{
  "num_hidden_layers": 9,
  "lr_head": 0.0104,
  "schedule": "wsd",
  "max_seq_len": 1024,
  "max_steps": 2021
}
Each number is 128 + 32 x the weight over its row's rms, rounded and kept within 0 to 255. Layers, rows and columns count from 0. Numbers have three digits each. The size before them is the row's rms in percent of the matrix's.

# k: layer 5 attention key, 64x64, rms 0.194, rows 41-63, columns 0-31
# q: layer 5 attention query, 64x64, rms 0.191, rows 42-63, columns 0-31
# v: layer 5 attention value, 64x64, rms 0.256, rows 0-63, columns 0-31
# o: layer 5 attention output (transposed), 64x64, rms 0.208, rows 0-63, columns 0-31
# up: layer 5 MLP up, 512x64, rms 0.276, rows 0-93, columns 0-31
# down: layer 5 MLP down (transposed), 512x64, rms 0.273, rows 0-92, columns 0-31
k41 086:100140111163139109115146127158103095098099089152060203175105186142117131146143161125096100196115
q42 112:096152089060067115056162136149093139174095133124134141129105136129115105155143130114176195139116
k42 107:123073179112114075122104097115115115116073141155137113158107138136094102106111109107155035120115
q43 110:189072098170168073131127101140124114160122112109185114160189101145173196156143095130124138100093
k43 119:081169071147159122126167089141114146087115156080115135132163165088124106147136094092082084132085
q44 094:071172102178134154164111141098171123158121150191115088107120093065147102100135182146138132133110
k44 108:173128146169072164140142084174160146122135191123130140169101107115105162061120141185171134147125
q45 115:163167122097072080086127180108147167099154160090145130095154136166110142171103190114119106131176
k45 119:137114122131141104116078164098107129178131095129120120162153108199182136123139177122069138157144
q46 115:151106132165106174122150098135154082098172145082147087136101114139132177136129099178192186137137
k46 122:109138194092135123123104115096085099105134062080084191124081108145048150166117182137160163112172
q47 097:177087175173173117091104107095121159086149122133134080121163144147162142096167127127160136196162
k47 091:193091171156180137086104164150106146102113087106155194134115139122140105099067092114125178173094
q48 100:161143100125140180128155105124152095134130124104108132145081108111074112154146135148141110131106
k48 087:107144100100095112112140149182147106067125117127132123110116105090114095038100094169192130145101
q49 094:167146097155151104140123142078146112137157173136138117098118155104135124141113178129080134162058
k49 091:088181118085146150134111120165104142130164148103145091141189168168149154086148162138100145139108
q50 107:123148140118117114183115092070131114101157155086110094130112127109138171037142110129171185131129
k50 121:195128166100099106111108139151127106180144091118066129107081106145060157129121113152161198060136
q51 076:097093078197128087117180157125107082137117127126103108098101059174114125139170175159116121138134
k51 081:117168101150125142093140070130157234131164109151160163157137155150114139147149130206156125152098
q52 095:067154172196138148132188129164142188139133129155115097093072142160123094105078114141176107142115
k52 080:125082111158134118066108071152103133160108120205128130181134126125165137121121126147176156201158
q53 087:131078170159164137113107125196136126156151091110124136148050090128135115079120131135145106140063
k53 086:131145170126141195107108106121141061082150161065128143118118192067114075124120140175158185125127
q54 088:133104174089146132148120171173158111085157124090221132133138214192133202137144131133087092105176
k54 082:152111103141178091074151165127093192148099104140164156140175141140108090180163112084088143111193
q55 086:118103130108195130129140116154119081088169108101106144196055171153105119134119136118084116099109
k55 095:096130169141185160138161126107131177082177159099103144159097148120116103168095097125104157094172
q56 120:182103130144152103053115117209127156139141087112136128163130185142117119096121100109167147120156
k56 111:077144112165168101119188143119088083132087129125094141108136158102137082074100132079085147184089
q57 095:193123125137114144067115141177115156120128093096120184116148137165108148175092130125108162129134
k57 097:071066140110181129140098138144087106108130112099139115091200140136166085148132134106092175139082
q58 109:105098170098185112120118166112135135144157164128084138092186152182154099158155218108108110115108
k58 107:162082115105174100113152129147127173187181141152131140150216160128191152114113146087091094126078
q59 096:175136167098145194103089118134112168080132129123098162118105149149112082106099091084069050155154
k59 098:103134150138127180080075150168153124125106158205193118101138101167181135082137090111128078204153
q60 130:141132098133097188185156153092166148128088131114138131105094087105117150165113225146129119155109
k60 114:123150132084114098142140091208144156066133089157169105128181091181159115141179131170199137150119
q61 091:089160147138113138153142140132124093156068155151171099160077083138116182112138110140128094153176
k61 106:157168098120075111085079092168163084098125091117184154109065115154087129134155092185163134096134
q62 090:192173160073151168123132134159192191097156136155126104160134149129118155206147084171143100165191
k62 082:093142141126164109128132158131089050068149113163165102163152092139115125150127123105079103141151
q63 095:125142151093180186100143154125185118083128143039103100148152129149104127125130135101123184102103
k63 093:136101139068157102113105161115110145121157076110143112127136210136120157126132157083123109054087
v0 107:112128134094085149188158159184128124101136109099134162127123099090134174151120186069132148188103
o0 110:144106119145131135075100107124182100153173133160122084079108121086115118090085085146220138092116
v1 088:157157167078097110147120142198171063128163116095165103197089173140131109093096168125150155115114
o1 088:196121100142131110114120094112082146097137153122169102079151131117181108115128070109153127146078
v2 102:172157156093055091145148183143175082080081110090135091065158120135155174145099113117139144123124
o2 091:151112086195147135115121094165147141139140187169088116095056110098107075089055121094087147144087
v3 095:148149112135113147175128091117111101091189053120142114153095125108157186080172199086090114121119
o3 093:143086078117115103046140082133119135146122166105177132095194145141146135084128036121126127170156
v4 125:103153161094203155077143069109107119114117153137171077193094119118170144097092131149121134137153
o4 120:133149140132054110170132112088121159123092103158110151085149121171089160170165095127179144199147
v5 114:176125111129128150123144124092114132105183061137119139122120159139164128170125125132087137140129
o5 111:149142159140103118113087104173144073106126172105115146124101128124116067037131076110120065113139
v6 097:131190085092145125152101182176130111182054114181132167098147152143195080188206120160087106102082
o6 098:131137129136131133109105159126144152075151132000105088120082138149067095109089170134119186089070
v7 103:202126132144151136114103129123101088146119159130147125154193124077144128052148117139162062077102
o7 101:139171138075111083094120131106117125070141154051136143104090124174085132154103139132082157117169
v8 103:143138120121123119090158112136146123187173063175077131093151134201072158077117072170097179121103
o8 108:078146069099143125142155127163110121116074129115178150157129145134174145138192170079096088191108
v9 092:120116155106175114080147161098130164082182156052117127147075155120128089221097085117145170145151
o9 094:161162162121101131130053099111141107145074195130089139123115127109146108087220136122132051127109
v10 092:103136111149129133176124100158162112134131133117147086157148116093185106145120106090117134147156
o10 091:115057111149098088132103173087115133081157116145152116111150078128081139146068158151152137092189
v11 084:126083177114069114166140143168161080092152176157114101171110141132100188112104136103135092132134
o11 084:142146095134118152129160175142112125124095108174178101115163117147136135136101083129163141153162
v12 114:126123060134127155056107111153134143123123161135161166100111092131135084175121112173104075145113
o12 115:141128207160125154090128181137147116115147069057107134148084151171108139100167137136123156111123
v13 099:146100147153147114080060133139144115134112094186142114175169139137109203143130116128165156190087
o13 099:159126126078067153138160082101172089099101148129111160096112072103119163148142156157161134125159
v14 105:071166148092115150206115168177129131134108099160152116073110153112151172182164095121059080134101
o14 089:128098060212076115082110146145192125104130159091116085115078069116094128101106131187149124110142
v15 087:077105162143151149119140091164092114150141105106151157124134088122120108090139121109096104137157
o15 085:087119118102113064128094144087132087103173102112107109056103125092129124114118161097132188113145
v16 084:105140143104114121138079192158142067122146107112134072137144125055119085126097133138143162101194
o16 099:173169115127144076087115138070066158102105186098104104101160171144143084158110116077057111126144
v17 077:079067145146146136111134169088149108114147173127107176074165128109163081135125160132085117184192
o17 068:088199114099133072136080188114125125143084130105091112116136127144103129150145151127163203108159
v18 089:095111116106111095126212142166138108147071107056139168147134150126145121118145123140116139096126
o18 077:090134177159149202126077130148114148111203151138111122113158186135116099132117130111121151085129
v19 097:094122122179157141097133109077142106160113114068178113178144187146135064087172078152157170194167
o19 092:107109162096117076186139145131091176088094167123162105117168117145148169177172167127074101135100
v20 100:150144169137070174147182121131137147147123068137182128143161108091068160111129136077122121171091
o20 098:123087072156121136069151108157130114148141128151177116145186139159185132135094075145118092104160
v21 107:150128095118138142104132112159039155107129191122138109141077172132121185127132138167130071149104
o21 120:159114222137109164127149115139172151098159073134147134127078108142111136135165092150197118129095
v22 088:091074220128105078077163129113098148152112081183119121128131072153120126126100074081099129105130
o22 086:119171087112065147138102131085131076125102105095171116122135131106140176138086180068153194161164
v23 086:122123117169110113103194103126127141038131142152092195123124070161162163165088143122149141145161
o23 085:108136164088183147124099155125108140163107082159107126131071174127090155081154155094196181169097
v24 079:131147141116119145154170150133181210143188099058108077127097142107132185093097135095105144128141
o24 068:082099110169146134098160171150158123075174163157158145126137132113136054125111133101116082146112
v25 084:130082103151147122182128103130182078194117204150128107138135154181113109093135116163089075088111
o25 085:116084129145134134137129150164114140053147032085150102135115092123085140144111128173102119095118
v26 117:138146086112217153159080144138125089150132080118104102092131158143113120145201071087161128156100
o26 117:138090129109084150111141126137164145103136225107155152173143111105116117143135168192082076111154
v27 112:093152181091163189143131133097128115135166125115186075104105103168068194099104132152091146186114
o27 114:120115074210089105141181077136161142116096130176176131127142099093173120136152092117124075136142
v28 107:085064079112091098146155136048112103110074107141133121139173049129112104144148160142123118106113
o28 095:135152137118169133142096117160161117143130094120107145073171212110082138097059125079070131114204
v29 104:184115165135136110125093143122158080093139073140103148145101194147155124140182163139120164144097
o29 128:156174159143097172150135121160131117161141219117141145132168140147145125126128094160165150137134
v30 079:170154127130156121115174139089168102127181121116050051110190123115181104136147067158103134136176
o30 081:091137117138142076129092175141140116125110204120146167096109124161103101132143178075057095132126
v31 087:099181171118074095088177154170090142075149090113126123123161107132104158143090095132096112132157
o31 087:107175108115136140131114149069130115128111150172081124129081161121171079089150128101068145129151
v32 095:168135150181097152125127117143100125133063139154151224094116133099103147128075124151124192092121
o32 102:094085134146195098133192073146103127114140101109068112102105116107160103126090164104164174105058
v33 102:153140127220078108085133090118122060146235128147148137167123110170120166156136139135096135122132
o33 104:156141108073077087110165107113104116091110142109177115082188078113166179104130098086134153174168
v34 131:137125173103166123131149113158126086074162113079074058112150143146183167133097063100105094111161
o34 131:106140138151121139149119125108155129108133207155130156131060090102096086085132124149136119120145
v35 086:139168108144203131117172113186105112107101182142132046153143126113132162147124115159110133206109
o35 090:109114159170091153079161139115138166059062102136165111096050101132066124164164145139205124117126
v36 112:133111156207105146166073151053096174064123119095118179130083171144143114126127115189151200158144
o36 116:097110140119133078151123062151120142124114182144088152121150085094165164182120133130123103093052
v37 109:142177100199090105089129082139116100124134079096122153146159068110099119094118100174130155091126
o37 099:105119146104193141112115213110113140122132106132062191119144202177129149129121177082039126153134
v38 109:139127118107124106145113162165059164143155181116130091145105188079107113100192146148162126127117
o38 108:169114148130095115107147137130122147133148101119200090126142083172150157175114107191150075129097
v39 090:136136149142169097128099105182104058174120130149082055110172117171104147149136087076113081155078
o39 089:148163100125074161121158114131163164121118155134206135149098098141127171163142153193162151160190
v40 109:189107087131110129148060180171077202130085158179134167067148118117154119153096141120139122107074
o40 104:130150148098142139102172109164132116112156114111103140160064120124115099138072140180201192102150
v41 083:086127104133174181143152152078141065121125127135139112124110116121106077099201149125094119186141
o41 089:152133109149072086084090154138155167091122139161165085168173154143135072136149090136066068125138
v42 101:109119095100142168165105130143210149124147113093197171134103136182105095120172150139087111100142
o42 099:186077120141156137108092090109122152147159126096126125129167138097154165115187100130114139152091
v43 098:114140155133129129121169155059130158123133094074116098081072147111121148155107135147105170113149
o43 111:113142122195153150151148143175167148132118149164149159170201149153179088133106142115103039150102
v44 094:147137113105112133189160152068122155098102153162076157106126100150073135151085192125107112171069
o44 087:117157094126179133138108106192132140169114098177127136144113179100124116129139102156151127092150
v45 081:093126152152112136081096086147165100168143173182141121078136111075121181139087167125079104114106
o45 081:126164075161163148110150194106121125117081073138095105160135121135142141135168119098168142111140
v46 101:110144112099117155094102154175069155072076151131090223039169121117152100129138111147136165157137
o46 107:093154135145157094142126148135176131116149128125077082138054110118112104137107166157184173087072
v47 111:107133155156147131158114113141188079154154148103128115148081195146090153189154153103132181163117
o47 102:107080110161116118137121137130099140118097157138152135116249099105172139124100131133142072062085
v48 099:130153101137211070114125043179091112158114145157134105187173109178100119121135192116151090075112
o48 099:122107142092126169136128110101084106120125038101149162081123146115089173155120142154138179133179
v49 103:081099140158207114125043125091161137185136123172119121169184132137119061150175143131113077163183
o49 096:117146113072127120138125154076131116125075087033125144090152137162122142159167171162057108098163
v50 122:128103130098089159098125169124078156130106099130133155109128150119107179120130172152140132150047
o50 129:128154161148165158141231093149201123113167131111120130138136119072154121128101124109149169105141
v51 120:217153042121144162114140154181117155107110124157129188163145104134143072114186131127135102129120
o51 130:164131175116130146073107099105120122123163113065168089142108204191104146101121091150139170113114
v52 102:086108128069169098096070137171071154089136113124129084128113177135116106153204130108138128132106
o52 107:137153124068063150125113143087141138122092172123133129135128061086105150175153147193154111121145
v53 101:120070078138089112164111062159134113165112155125057068125163158119193067079123139135098121099146
o53 093:127149155087179118133085150138190146125148080141151139163097128132088173158107130173198121150109
v54 080:125162125203106102079079153141096114148152171107161205151100172135088163140128123144142098169128
o54 076:158144155079149121140168104098150124105100104089149111109164110152211199127176160151141178104072
v55 083:078175114132164122132113153200105143106182119121086068168118108079117128132099069175129147144206
o55 083:125160108128118084100129173056128167098089155149105138107088146150117111142187164135096062176148
v56 108:080105184151088065135096145163172073159109128081166117105153146123163174164144143098083136119158
o56 101:146140139142064139107114140106103134139152159118141114084137051143135145129076143147129152162103
v57 127:127093141137085122110192110102158119104164138105126105163075133114179135153100119114089190105191
o57 138:137133193125116092122072137121112117138168182157096111088143116104118100096139132043165156149076
v58 116:143138141184088143085130099153126135102084152134166204093119089145160142080052156114147111108143
o58 119:119123131124183112086138131130101153136141075105096132132100180155145115129119157073162248166076
v59 089:150115101164136091118122122142150106106167128077099106150127108120211093145133104157152073159143
o59 089:139124159069143147129093164091184151110135154114122177066100136160083141135143130170196113118097
v60 083:148197153151127108088179073118095120129123111136156155131119129192079142050119099089162074096172
o60 081:094081112133154193150170124163117122126103083135144107166154188154179128163166120094039161155124
v61 103:141121156161171128161058164205170086116171131119066138122132131159151100081174135162114169106176
o61 099:147168143142135121084132155090149135110134162054171109109129141141140096136106172139123120151040
v62 100:158134099146104170122115087132164122084129119140081109092184147172089172111138116122127106166069
o62 093:061090090137160100109197135199127141116088164138162172148102103107141115108145136129076108114137
v63 096:110113133103129132178184147157115144125171121118135121066129083117100167139183121062040156149166
o63 098:099136139209095146114105113144198059183172117168173090115129109114138076082121149109149107117138
up0 123:135135142116153153118176162095157126162114115167153161106108099074059127207186166143088122169137
down0 141:160152146117088111120096075101075094094141090148113104182130148089086154112086111113140099133110
up1 112:087138107108049103125065093206101177092145165154102149148074092150118165146110141143089096107066
down1 110:123098099093132121125109109117133157125074132121165175163099147182117094093163074055171123110103
up2 080:073072136085114111085122111116090159117119137101166150106163132114166116076162127200146119040137
down2 082:146132130131163131121163144152134126150137168093097148126177124131122128193137125120139067108130
up3 091:163119153134105114171144140120128096107118100090063122146082145112120135082115196136132113153140
down3 105:158156133118096134183131112126179131141152156130120159114196120116139158083130072102145181130083
up4 092:111086171138150148161094129108189112149161142140192083099149101138204132136166096164109074131066
down4 088:107098129146128199169119137066130161064167177169189183118131135149151104097130107125091150116120
up5 105:043101148102195087070164135174105132102103141111132147054126076144107095115151102175162154141143
down5 109:118161167118129158109152146083101122132122075110065152108153098146135147121151176108096139106146
up6 106:091146112141150125136073155155159133103193124139122177159142075129155156115173106147088113114117
down6 101:129084125195117072139105124119129137150152144130139086049093148093131150177131135142135122128122
up7 104:118128123147141141145098153123131075111119152155115130127181112070103092147075126130193164138126
down7 103:099126170137166134150051160195127106063113128129107157198132163149130132102152076147055129152171
up8 110:127111103049109147081094125133141143099114183116084098175114179089133109122108144123157144148163
down8 105:143108119138116141156141150109143115160109096169168135107070090128102155123096174129091160126050
up9 097:170137089127149147165154127128097149137119061081102111156129160090039169123106116156147163087052
down9 081:093103176146086118141135155147053098080160209165125129105132094104114070115139149143221111109108
up10 122:093114117128135144128145138126048105115164132065148157080116102140120176091223135101169052185154
down10 128:166166089092155133098058125111204129176164088157083115107082150070108093160157172125125115083159
up11 076:171155093102160128058170129135103182174166150093154093134053089083131135159181098146078108134157
down11 086:127165114203151107088098123083101153133056097158127156121198154099145123136107086103093176095109
up12 109:157088148138079177089132151080119095075150139079105152139104113135153105176116151116098137081137
down12 106:118131149124125086143162106132105162105126121169135109103117160123130082162181172099164109166168
up13 076:126119101140145174075123163116108136143194126170162134097147094158113132138107185078187102125114
down13 082:152179078121164158145152130107104219123117097135061111076177135149117109099114108132103144154075
up14 095:157141109115150126080147099224118113136082095116121142156056135161134166095111164072126210154113
down14 098:085112160130115110180150147107128136124134119139149152097215128116082135156112088181097064092172
up15 111:141106075153090143125101121133105129177146190078165122110136173089074185129107153191112138088110
down15 113:103109121120156079142131184133072148082125094163161146160063150155099084085139110132161140188119
up16 100:114159060113144106133108070111145117134123094147160168137105104131130144100084173097190120103145
down16 094:122114112164125123128132117138161170133127185093146109155148157154182147129098108084139199117158
up17 097:163139070129148116149107132112163128142137154127132091080161110136129126105073142162142096074122
down17 086:116093190128203158153159120177060171103136093130085125123124117168111119194105145068109163110098
up18 099:157101121142147118161079091106176154188118170126107071085142074103139161136096112162044173109100
down18 095:109119128067125155126109110067132071113170188138129137132142155157100117127133113097185166182105
up19 110:117094149100093104104098108141153121121111145041160083149098130102191133137082142135158077155108
down19 111:107122090154151168166101143109126121132192107104169085149126163059104085100183079165138114107124
up20 068:209129097083130122069061114154101127092100191118137115136099192144125116126146164186096150094102
down20 077:143144123210161130119140146142124144092120149165136095122183197121147096138121097099058104122098
up21 096:125126136111143078142124076226132162106115104122144118118101112095091151135165115092145162109148
down21 108:114122093087154150121123091091129173120043109141170147097088154151095101127148151174151084176151
up22 100:170156120122102098120118164182120143162176144137145128167155143085113182136139155101135132134128
down22 099:098109116190162189116167102065112127137137191130104105199146126127103083122141112124085094108101
up23 101:137079120142141063129075111132151117079148107176111177196117113058069140163151127116091181161142
down23 111:114133140151165106115147117131143104156090145146130130103142082148125101144097188113154081144113
up24 108:134136052157161147169123132158147111125125192109067151154144117190114158127136167128189150119102
down24 104:074153166128070165094114129124146145147162103092102102164127154111163080180079112110054060133132
up25 106:162125149113132147135106153159148109138141092107051143134154096081097158112139167128058152126202
down25 093:088079127155167100138129121194140117121155156128178078074208107169125160131157093084125146122140
up26 104:100166111138156081070152178160117175124161138171141099138147104081131144144139216100168109126131
down26 114:117166097172144074131144087062140149149119114140099104142125106104086095130098103124162094118169
up27 116:146085101198117097114183131168052216130159142130125116112147143093084125137168141121138106097143
down27 132:120124104129132126198130096160189063143118128104169109160161108160130149129125115084139136084130
up28 107:165151106057118119141141134135133092052131140116124100101191128101150135141136193138151136103142
down28 103:150111104145140112099120162165120151154136106125092181193077140145087103090111060100165152098152
up29 105:104170146107104112064142155114193134108134102112145092091108173173118116131178114107160118088097
down29 110:089119145147129114064186103102129116111096157148169124081144116103105120141088144090136132166071
up30 108:111132121127202103073085136103102140131099120180129107103143163105141106187141070174112167123074
down30 099:121127148053097132187145131163178163128087101121127139119156106111152098097131134108068037140147
up31 094:148135146167132070121173103121062065158142132151130119099150201120095142124158081127183147116136
down31 104:097121148140108192137165160088143121097142160152117175114134066130123132162111153165153106159115
up32 078:097205206103169143081106142106113100107148125124160116130145131095136133161088124143113086089164
down32 076:052097136114110150130094115154146123080145146120120126096148129144145135138068181130071055138116
up33 077:140131100118094090138106122071173142160118158139138159161132142098106143196203096106166134160130
down33 092:131126073115144156203167175147154136139092200116120115170118104133162101073126150091097162161146
up34 114:110117050148126096113142146103086172159145117083146145117128126134157140089146144081189179067127
down34 108:108137132097145150107144091150138067110175140114168134173170145089112111072142063118100104085078
up35 083:167088141088136174118151162132104110145161154169120160024082106144061111106091152092149129131081
down35 089:152102124201095138095075071115136181153146092118108126166146181134166122194135134124073134143138
up36 122:071128084098121084175112129040092150139158129140144180078088106113161099096100154087154145101135
down36 118:126078151135089186146147134114172132136113131104134162090175116109179177146122219140020131114139
up37 083:105063150083151117112118098132097104155145123155169102146103088169169106133152109144092126148169
down37 087:112051065166107121092142136119116103197108115117107134137076190098130169115069168139120149141126
up38 081:200141142127151132142111137148190097121108159097132048137144107131113120155193121117104161106154
down38 088:133173145143148224133156105087112134117130180186130209151112154149123106101086115136109137152085
up39 085:164161112147138123140136209125060146200190119076099147117115108067151112082113139120148092172174
down39 093:166170136177116129163081109136122187122107099138084177182145182180113129189163036112133152131158
up40 109:167100063143135091161093179102095156143117137159056143146093133101120185143105140121185126182164
down40 089:125044118097099141120109113113132127142096074122089151119134157127102181102100072144136137113098
up41 100:114156173134130152113133165109108126184093075105185084124172123132132175120224151128156133144065
down41 091:172163148113122119153125120143144102179162138092084127154074148072112076155097140169151101161179
up42 089:111136119143114136133133139101172102137121083121075122100074107124177127165096145118109094100171
down42 085:135128178097144135095098117160109051079111108110104113152161138190072137122126148136087093154093
up43 104:079095080083130126101140147195140144176157132108106112106176174125104095153100161160180114150150
down43 102:145157108151125101115089118094125150114089113114170134105137135105189129186133167114075122053106
up44 098:186121099095110119089115084095039096123102162096124165144162125103113145135154129182160197165084
down44 085:135138114162089163191157078077060107068106151134145161138147179075155171153142066142167160115114
up45 086:118172135161085125186123113122100153185086098124145144176139148166142131085197131108166095101139
down45 074:126057134118133111168153099182143123138170149158133142138077161191166143156103145086074092135137
up46 117:148142105104157151097083095073073128139161083110109174069130133124113068163154152116117151103098
down46 106:134117091137125105148091142152081124136072147123162145066206085121141144203084108101179114122152
up47 109:128138110082144058202142127126187172194092145141154077126104121112159129157081172102167130143038
down47 103:110108147197070071132140148114172129102190169136168156139158124153089180142105072137127175101181
up48 108:120124120134181125129083121131152118122056169092133142087114084109125183176118115134167133171120
down48 112:137129155138125117119128115123072130107216107160129139121094137164074167114168107106163161105074
up49 084:118142163093137154104153140132170120090149132089107070095149079145109112195176127186054187143150
down49 102:071115095116117156124142153067089167145121131180097143154175136151159170103084192121146148074135
up50 107:122074141077083164069124167120140135135130120093158253095132159079066077161141112114164146191152
down50 089:129156159138135112113116192130111127142154080136088167115073109104116139190135166210171120146165
up51 112:083119102100102094149133121118138096119125112148157102140171123088131157159095122117153159074136
down51 096:175138116177132160151105164114143104136131123096127145114097107163169180090167146193087064126134
up52 105:176152109143107118157138092129191145157155081109077126101161107097127139181101065151110142071133
down52 112:202066126077142102131163145137133118116121169131124098094195119115150147136141141167211136111112
up53 103:123126134108161157124140136088156132201104159120178073152167084135116108103171163116070185136125
down53 090:098131111120148109098135145157141082084088088107151091164168091124088115106112097079102126133092
up54 109:126108127126070173147134124118155152204162050104105114125099098206118123184117139131100095140107
down54 125:175203157117161174147156156101137178089131142146149223175097140074137138151138159154170166172143
up55 081:154141121151059121171090162106133061122155109129090125148159093092123156107161117093157116161173
down55 071:114147187124141169123134154123117100111138039102129086139137136107098130114101131080148140161085
up56 099:174188174176119156172128162103119163102157074133082177134151122102095145122123106135092115095154
down56 100:068114081111183066127104097150132134159133098131127098121125153220138154147135146098158089136108
up57 084:143113188151103145140127114102143134138053152083171100087109155165116049116139124112130131089099
down57 085:142097195144178168129113162127178124165132106139138169196131161143155102109142169095146088154113
up58 099:183144110137155141099100146145123099169054109112175141139168091174129197128144074084119138077144
down58 088:132184066149070124091165147177087148141128105142170130114115109104114069111144105120108120129107
up59 097:124139255116120151104146088162091169159070093137067203133146161158091135138065111131151141118136
down59 115:152124089080144160090110130124142171110150119097122100101126101215088080155111175120137099100122
up60 103:154140090102111170168141202113129169177095158113106086087107145127141078101106191101182091110090
down60 119:090125105142082080107128075146099157163104099110120050100182081153115165137105132124161184109139
up61 092:147147153157105163126167131112114106157107140114080070104141083163116169230149139169105171170073
down61 109:173155079123150074181087144127157131164108097134178118138122109171138135120091112119066139074170
up62 087:103142092150130085092146218098116128161145161106178161070093124179181089091107094089173138116079
down62 085:190144130171127138132148146141121082048103091146110128137144110110091136116183115116178041135088
up63 099:147111176096080104137148144233150092135137132094115142173157173122077136073135108124120130101144
down63 083:143158130104103167145187166137069174096091139151141118077176104095127135157134193164101122192100
up64 122:068129052129107108112105091096141191125116129140098102128099124135116131153161103110141170156113
down64 131:134138090145167143099145198119155128121080142159190128089161141096155110132169112160114096163116
up65 109:113107107079137173071115102152106154137138122133155150069106198168154116207132130147158117129126
down65 103:101137129072146139208161117133117098137153109135091023115115122154126143146126176106194119154089
up66 095:163131089139148119105092160138186176097120104094082104126179046123168132115158082078176143117120
down66 105:141141221080112163155125063152123176121144123142161130081151150130214142142061034135130172132125
up67 101:144167154117120118118069116091101108131052092106105110176124134109111160093134143051124102098134
down67 090:173157077122125148094143133167129232122166163124139154127157161182163071108098153192200115141143
up68 095:122136148137077065086114093142145143149123102126180159109095136129159134146159147167166082129060
down68 096:152108155219126121106173109153165081115141183158082161138179133094101126134134112116057087146126
up69 090:116096094130079188135160116145029129147145088107111128080062095139132090145169121123117134065202
down69 097:116092128166157178106133103162118116094153135116083131129150093129145059177119129115049031104100
up70 102:120112122120114112146103202097095128139193156130141203111120064115197097129130140115095135079107
down70 118:119087073141118144147125024145126142127106148098111119143095168123119126112145141091147128108169
up71 110:114174138191116122139077179118139169152118129185085133170097137098103123141149073145148121072163
down71 113:109100145139135143131053074085063067174153142169135174101122087085130143132117098106142117072122
up72 094:151125168171144039161134118154140156131124161063137119137120116123118155109135168131063136092151
down72 096:193089102127147150154147160118125158109085096130131142146072173084146143165212174178092089150108
up73 097:208173128111107100146182149057119100116163086090096167152158171141100128098109133142165111118120
down73 109:074124156127135137119130122105110120125136184098120092070068113111112114092104098182157176150102
up74 086:138124094099090106067095151142071121108098156143157158107082099166111084110131140129172137135047
down74 089:114103167109102149145170095136144134145104119061210120120099108077113130100137119100109117121155
up75 085:134108149128144100113137060156089150142059125125102131175135100152089132134087145164217134111146
down75 097:093143169114131144115104149081178120125124110101146092141104170164065181142155169102070141076191
up76 110:146145115086068106143108153097111142139112121148147096134140150118223068149105101112102114106106
down76 118:102163069117138122163143039117170117107107094132172149146123125079164133148132119154085069168154
up77 103:105142161171083088153088149062141060161185117166117086197103135160061137137132161138133141097128
down77 107:109096158126153163091209124130111136113103153166106159141163158170083096127147168163102071141125
up78 107:100139194123126097089114178089079140107127158141097115101138128145156171127113129121134203160182
down78 110:107167140153143078140093153159095132131108135183079101131155154128081081144155094087132165099068
up79 080:168125163134060160150149142117114107179086104170143097145181128108094148092146177119057168139164
down79 074:140121166088126135114165165122125203130132150133145184147164109093096079150151084157109156157129
up80 091:141123101156104102146112152108101130153164135051151197102134139115147147087073140134139103145102
down80 093:148119124149166126118090139154145171090187144154140093142146104154139103160083138123097183120171
up81 103:129136113098135096157131186108144120153156121130078088157154109136106159087100130102092167124127
down81 088:086158160075135174149108098157131195147084085135092116148157052116170119130094146125093087111057
up82 103:151145141123073140121037152082148132155069145145132104128108159115089089115118117112107027158175
down82 105:137146135131165145079107202109116143095110139080125096161128120147186124205153147136107058100113
up83 111:059105121158112092146092083127103112102055125159169170105125143140106114097160080121167166100152
down83 098:136163148085103148127110105078153195122047069128160137163063083080103121112114164143079103153115
up84 113:127206108151161095184060122197084176141136118177099115099117153114133134116130081145118141066095
down84 131:150134132127155130148135165093197112142143121106105085143164114131149108170139170185151183124112
up85 099:110132148159199087120089134145114172115112150106131138137101114077151175108095075180097171170161
down85 103:117186130171142096115183096145148126082141132184181071116121111097141084118112157094100125133107
up86 081:104043137135093121171111152173119138116146137101140080156120115091082140125143092146061140125177
down86 080:178159123193149139141131140138141172173200166157095087134112143137141100172095141165152184153124
up87 089:084132178075131173161117087143124140079085094103126127128082106175122145090157148138144076162026
down87 089:167113057137088097151104130174125170099107138147127158075115108096155120094090120079098107094104
up88 109:151124104138149149136076075104188095120101162092081115133154117135099165160138159103162112121082
down88 108:136155107162081074140131144126142125162174090148171113183185114089130165119126125121140136152191
up89 104:107131128128117117092089151112127128097083152132178031161141142155106121127105139167136168162145
down89 107:116114154163095185161119170145119108126140141108064160100168075116135162141096086112119136089170
up90 098:101159075132070109083101168105056157116140125123158216114147120155156185163110104133167191094085
down90 090:121103145139148165186143154097148088126086182131090149155147096092165150141134103200136147059128
up91 101:117192135100119121086075195142145157139155183116143169111047092043140108144126131122198114140153
down91 099:151123121112079091194158137161128180146113095141127151121179095116128118184108093122107159111151
up92 104:150097147170153111117110131219131176152132117113092089144124182089101150128135160132171116164150
down92 107:144115193143175155147126136087134085168074166103143136142166075195119120116112144099121102119091
up93 110:137148067107132152087151100097093182134087142139104083126130147126081123096166158139165161184090